From a checkpoint of a small transformer trained on Wikipedia: a variant of Adam for these matrices, 13785 steps.
Each number is 128 + 24 x the weight over its row's rms, rounded and kept within 0 to 255. Layers, rows and columns count from 0. Numbers have three digits each. The size before them is the row's rms in percent of the matrix's.

# layer 4 MLP up, 3072x768, rms 0.0345, rows 2813-3004, columns 480-511
097:150057140107137087073092128127107136133102133116119110187150126088090137136135110093145132157125
099:181088135085177178163123124163108098108062128136125129117152135095121082100096132091117097158134
094:141138133067096143150162097098081128112159109112125131102152133118093132142132127120168150085147
109:137115112123118173155139078139100121088155129120136159153144196151066112155129124114128111136125
098:164147109136111105153165135149141104139153159111122120131125122086134146163138131117141114186154
095:141114121100158119112158108069100154123132119110107133106109155185098128115107142128119090120125
097:109166114132073145163109162146121067103120117163091150121115140160106115123143136113121118105115
095:092137134083110096105111127173146114098126151110095114196123117110149088123130130129161121129147
105:116132120141130145087166111088106110127140166090103113150104126159131092155150140123142107136090
101:131153133125100123137156138144128155142131088145124146150168121119120123143155192121127095129146
097:110145120139090143141138131144120141102088145126117138130125151099165111150108104170118114092115
099:116095120078146176106156138158169111124158115146132137124136113136088128117142128171083099132169
101:092112152162120115144133127140113063135115120178113136146143140154104114158152116157128120144100
108:144100173081085116124121127067144094088138138114110148113134143175140114169124128091134130129107
101:137137126154081109169163122102147106087119121167145139146121134145108074148115176143136106182106
099:138146121131156146088095104139135082097144114113127146141144134120129166121139114112129184134128
098:141112118122074086127130105113124150133092120094109146116145170112131122195140149108166143130104
102:133116142125106095096099122196158126117117177127172134124155133146131127151137154118107097147135
100:129164135119117103102136105132116141159083077133150134138139149115130098146154123126146121091111
103:129109116135165163123176095100136096125127123150100153111121152140110140153125147112151174100151
094:106090156125112117134133122149159118120133136142138135118123122081084122125140121157137123134109
103:081071115157063085184143097121110093153132142092122134118114130149126090174123187092134129076089
099:157115108120151148136112151099145108141152194153169124137176149122116140137133118113132137096125
109:115129125123149159118132152132126132142103136153117139119103140141110164086131130098118125173136
098:132110152119087129121128125144182148133109128127150127142171116144125076124112145100114165104099
099:139104119118074176114167101136135116156123126191168126129147118118134131090083127146150146127150
098:134115135123119147125120092123119122115131139188109122128135134127121150161127117115136097136132
101:155141137138137099122179127133091109122150136121181122149134108159120114125114149130130155123125
102:125137150138127088114080143131122077116170110118150145149133143122134122123133140109103121117148
101:122141116106139151091115158128118116103107127101129153143125123154117118135077137123146133134103
102:077127148144130101134150133123142133102099171171135130207159125126136109139152117185137125139104
100:118104129168113132095149093164091080152133105146185142118137141155145135102121158108092135055131
099:050135156091089053125121143141133076159158095136153172123175205139083136128161123141124123130099
101:110103133145104105137094116141124087155144106130116137135125111118113058120166137135148131107127
097:092125153139160137100106127148163132107108127100110117120121121145146129099148123069115132163157
097:091108120118090163152111119168101141122097143144101133117092108159082133121118142142116149156116
094:114176116143122132088142145133120127129137165130084146124130126100117115177109115103123155169106
103:082119150171100117154134136127103116120088118154143145148106134147133121126094115148138129141121
098:130084087092117097196128120170155086083161087102156137123103145154102155131117135127113151176116
101:118104139153139143127181111130162110137131147111108133086111110184100147116134162124111145109123
099:157127178110091111115100082094103129145112163133123132178110158125154143126128144116114134151114
101:097118103113138144096132133132114140159085117100107144157161143129131131127094124151136175143143
097:117126138135098107157094120155103084122123114098111123111144148159094118150118174136131144094127
105:119133164152156117117159141190174104127135141164164126114136128094146115146084137128130142136150
103:127098144100131153110185128101134085142110169137116125105132125148080137136089126116147103151118
102:120076133117156159112112110108147160101071180144089146130133116123124142112114123093112136135134
100:139124086168178145152122102124114137126103115087148123118110147174126108169102137135092111133137
108:105122076131170147173102156127116151102187163151146142125148169117110113119167125139116134119097
105:108121157134167116109124131106116123152093104165124154150135145120108100105122144057153111130119
099:130112115082091169154110132105142099125103154132144111108151134130112130112127128140100108125117
096:060122136139162126125120082091124110111137159117133141110151140143136103089149151151105138120079
101:129114112132125118136102125101133106115132161145120152085182147155138131101098140146113131123097
104:175089150151134179148123113154140137108097091126138166111141149164135134090146139078103150196105
104:091138172135122133109151103139105117144163098153100135151137117096078122184116136125101133151119
098:134138168133124108180134168115114147135115136099117158125131126148109133124127130134135126122154
094:147150146154130117147175170116155122123149183130130110083165151128098138123130159156092167100111
106:140127125116146125128099059102128130108077144132109126133129114171119098154121142110093136118093
100:127138108140173109162118144127151084103131081108127145127113148163137179145129143092120107172110
099:122152128127122138142171106116161148128060094165131130128135134107107122082116148162123117119118
102:107079136095112145148122089088142115155107122134148143142146115126117110170120130094146128178105
097:102131143155085149107154097114130095134139146123101133155128111102102125153139137144127138113142
101:142112130104127188130130157150153129117159112094071134095140127121131082135140146104174048112142
107:105109143091126149102154109152131142139148147122103162105137127133126129118159146121153099088125
107:126133112141134119150161139115134120106096083128124136133132110136119131140145161126142107136124
103:129139106139126099158151121181160089141167132145121125139132129103114121132125149126144069126124
097:115133111094102133148126125112139114121117130159109108154143127135111143098114143143146129126130
099:080114143141062144095134141143106146145131158161137156132131163099139121170065119158142154064093
099:056111130167158131117164135117152137103106177150094127148130114151117123155212112098144170151152
100:130129131117100112135089113136107134107086137114133130138123110157107093126103138124170094117097
100:148073085140133138122134154132078138102118154142142141092166166108122137167179135105125131146124
103:163131154159144115132137108113127155089134118123163137107171135128121101089102118117098134141119
099:157118144109146159130103111127108170163112098124128128126140142108088151125136150140086149139137
097:117113086156158172127129139152124136134110118122101127137157136152119095147095134116126121153120
095:128129162095130120131125129118110128108114154085173118130129117087120130109138143116123122124120
097:128128125100139079130118138157129148120161112143136121142182146138111106135133124110099168154129
099:055113121102182107070115158142123144155170097170118127107147162096120126140149119159106120189162
098:080140115123140138101136123103137119113114147151137129093154153105128114148152098140146141137100
101:138125088105127137178127099141159082116139123118105160128174115124113124142141135092135148152143
098:089127095163127154133114139103145179147179068141099139145144130128137147113105139083135142149147
093:138137093139105110120157108120162125114119175139116152148161127151134096084092144109123106140134
097:108124127128086099192131153133133112102163126136106147198128145111103087119090164129166097129113
095:108130174103118106149173134118123136093097117141123135124119129148145128160100139100140083139089
098:109124154085189117098145187136114099146145115137171119167135135099125095124152110133113154126137
098:153074143099145146103127141131132113100128144093129139154115143113119144104130114140174095134121
097:103108140096100144102107087124134108127131127114139145172143095152129109128112116118158088113166
097:106094156133147082129133108137105141148113127068145122163131140142144096173118142161088115127119
103:128078118105142122147210050127041099097124141133155138162137141133111153155090142128136149125128
103:142122094186091106128091175135119079129126116135173147172110123169163117123107141152152085078166
102:145143126047093102148112133109143111156131123110132115110142119127115122125111111145130119125115
102:118111144140085121105148101086154098110121150092142148075140150103114116107108133140117161110066
105:115115148108145120097178113124136114122110128134114139096147133140096122164157150155113094141116
099:125107187139148128122083125100115138145102130123163109169121134154129113149077158136144069186145
101:157110141110159125123116154119140133092153100139116126134160150158122138118152137136126113178143
099:088110109111070112149103141145113100155135123164154149127128124093131107132106125134131076095160
100:111093116134127142144148112129103131170166126142116141131127119141132085124098131126113157112136
104:130129079157149103120133145147056126182102100115110152111174212133097124092139143134119127132100
099:107158126140128123130101108118098130083150111105131144109158164133098127118141122096108156125132
093:109133142148128146142109109083106113144102091103106141124119169099115115186164160109134082123113
100:170093146115117160177114120102152123118118147081114144152169152130114150148125146123091112105140
100:130101097098152132125147147135158125124123117117169147121143136131141129157113115156115129155084
099:107120103149139127149144138130138100078149107108106124096122113143130124158113146124117128158111
102:141132090116142140127129114145105135151150153084111158130105116131159125147101133150123161137070
096:133095067133154139123136106126123111165130123179162147132162165147137147144147150148111135119155
103:088100149148109138122154111127147084096149146108155154122151134124124152127124166095116122096107
100:115084144099143110157131063157115079122130134160148142097157145137126111078083142152115140122122
104:124102131153119130157117128090123079122117136202130129148132157117085085113139137139121150157127
102:122118135122129110107134139147119100147120094088157138131117146163080094130138124134177146165120
098:095138095142091132148109088097112110123116122130116136126124133140134107116132144130155140151106
098:111083120098138164122153114119141136123116135135136143098155148132145130122123126104173152130133
102:142084145124114123114148127111120138127162136160185142112139124150142146111102127134097086099136
101:135098102123136126131109075130130129087133071136141143152128128175093141150132122115163172118133
098:104120154152111140147147140141146114151140140104088139123135161149129131192107141153169122157118
102:083125151107147149079128137132098114163123134119129159120137128156090142137122124118095113125160
102:086118130159156119118160109101127085178091123162150142087103146110092136152156114126114151143141
108:128109124083121100143165147127136145097113125131139149164146157127159136106118142166142130149082
100:130138106124164151129115092115109123162126109132173144116118133119114124120097149103105125106105
102:112080148111115136124128097112148106110127127138148122069153126111116071155094137143137174169135
093:158097118098121122089110141146149109130146142143112129105120164108100101089127156163140124138102
099:092135102139125101146122185135140115131133112137166138166104141146126082121110128154169131120108
100:124104137140133137108161145131084158182118143119142141143124147154129116133120140127150152149103
099:122107138144109112157106149123129132142146128091161127134135147160108118130134125137160100133108
102:130126131134128131134114098142183131208130114116120129118106121084124089156114137116158094093129
110:114130121112136084135093117086081082151129120155156122129133140151133100123106140147177117115079
097:114131106125107091132100106132119104125131148104131126090162127113127116148143156114119148124092
100:109168093115130120139110121158065106134145126130148140146112127150108132119172131143100132112132
099:107090135134128111132160125139105113143134147134159130175104111129103113094123159128103084122098
098:137130092157115125095131130150130133140141104114110136094135171115122131142143131118137101150143
101:110123134113137152137126109177101135160117118140143133131150156106131143116131148119107125116175
097:091120152158094128120131130177142150100097085131107132143164143138090113185145174132136090097123
103:059110124108150141140115106083096130161115084111076139125168155111130088178151133140168096118107
100:126137108131105160167150130118170082104136115098176140127156097142104132082150187170129095139148
101:119078159082109107121111120120120134127141121177176127151139158158093110143112147153124126118074
098:197136178163105121141141114144118127107103164123094133071118130140137105093129111095104139171150
096:112080114122119083133141132136160116115163127155071121110160131137115106092155158087167130154112
102:094120155156184122120164126142132111129130115128101161143117128167134093128102151095151103104130
097:150126104174113126146116151115178129145123078131114122157111134111130118073106132115163158163150
101:076114133140130121148104120142131163160117116128122145150156115166098119123181132127182112152120
096:112100121141164116093082113124140139186129111119147134086130138121111104132118152144141131138119
098:140086148118144157149109143153097128106152138123125154130151119150125119120150132102124097125097
102:089104142146108066127145119132158110142121151182158136128096159146118098107136141132153122170113
095:104128075085112162140144156114122105145074067136151130109135102131097147139111134112157187135117
106:127119144141169117143159116127145123115093141144155182136147144118135120146097132121129144130114
100:102107129161125145133168135117100111162094157120108129076123116121147127115141118126165137144075
099:115102099115142152117112113126175126104113146116081134150135182131153144148157139119171096124114
109:104120140107116102140139139126155132098154125114135150148124147154104130114119167122150136117127
096:110140109125150101173079112037125146146086156111114109163177155143130137155169137143132122103127
095:186142150155147138135096159115117098134122099149135148098120120123078136115125137103139152126063
096:093122163082109072113167114118159117124154118080159136130106103132135116130173160149109088131109
101:106101138105108144123145122120203135101104107133127129101149128115134078095101129140145122123140
096:136107105146121150129155096158131084131109106141169131154128132122082119068112158138081136126161
102:107112120129152129110129109139090136077145175128096145119116138120128138104127154130097133158077
098:140140131121109112180110126067125153112119113102140148099120140150088111118100137154150108159118
102:112120158124140096086073125112100093154145151137192142125130124113114129158144134160176124153077
101:137108146097115118149142132094117109102151136137108141151133151120142101141088139160123152138147
103:115079121150091133092093153101098122126096107140163121126126127115120128121157166145159102140122
097:124124129105147137134104173103102124147128061112171127125105146123105116095145135122164116121130
100:076149098116136123152151086128146115135131108154091167106103108145148128144063130119142110139121
099:107140096115107114142159086116131140165063157138142140148114103131126114163156140139118144115098
101:125108133158092163175116157083098153161113098132106184134127141087123138136096124164106123105128
099:123100157135105101121110117144116113132132130116129125148141144115114099161123110161122124100154
092:145141132130163106152181126118135139182117139114070166136131105111156104140162123155118154139089
102:158101129117130075126120113124101131146113153106108138140113144119088084136133144126135140120107
110:145068144115131158143133108083070140131104138153126192141154173132132144138127130159122140103144
099:154148155085091153115139083118116132091117130119116156113154140184124112129104123112096132108131
106:126146110137113120184142109142108147125158123130125147091167135156112146140130150086107105137124
101:144132137142151141128097137118162110143128112106130127137137144101094150176089109151193100137126
101:144137078123109121137118136130102104085131126153106169147124113147131110123130146126155151162123
101:113122131100110124153093117090109128057163142139102133150138122134121103117109131133149113118125
099:143126097115135097136146049135123130127110125141139121145140117122111107156115137167082195124131
100:112146151095110103101102100099133122127147179144106146168118182152095083121130175120108113113143
098:117139130180109110170108139098103153081140110145113181100150117162140144126098149128151136119076
106:110115149172142146108116121141135101159137145128127134105126156126104107169117125177154114119110
103:114142146137168117102144120138126111114108103114167145137133110154102119108091153102123127119096
098:126097112106125078166113123140134133140118147106098149121128130163128135121129128118107127124136
098:102128135122116092128112096117136141090114140144115136112142154107120094169128136151118104102130
095:160132148133099066157141137122091109136103154133125131153120152126140116148141122149143148136131
093:121136111109113115117123154092138158123147125098115148081107114137129143130091135137096089158090
100:144107161130108097144117127128165114121120118126144136158122141128067105092162163134122097119118
098:131127160123136120125147078126171124118125151124129155135109131154130112103114144132079155131126
099:069103103084138092091127073118117100147160129126126145136176153133134074156152160137123171072074
104:123145115100127115112124162106108088128109106113117123150137190138120105118149132135158091131145
096:100110124135151119124075164124122115167093120127100144095169162136137111150135112190171135103113
102:101112174157152113153158114096136100057163140160147107120135128140098077138115118107089151123093
093:114101167124155104133098123136119122099134141091131151133130137111071130122168141135144120127102
099:118145087131135134128146130147087113150110118110178156157106107153128106113160160118113075145126
100:103110106148150120132145149119102086153121107095128129117120106121137092170169119086090135135107
094:085122125109142084146114103101147125130152092137087144131120102153144100103150159095112128142157
097:144126084086168123157143063107125112107124130157105164132153138124115120144142131170118127137141
103:091122122134135173122125081102150118127153138172133133101111119126133133105127110145122148127124
094:116111151141104148128133085099127129098089157163098143113170148129160104115150148143169142123111
103:110123104178137098138123092078113135146106131068152138118105137143112115119103142119129134147120
098:078076145120189099126180122108141122089096181130136137113131123137149100158123140140153158133129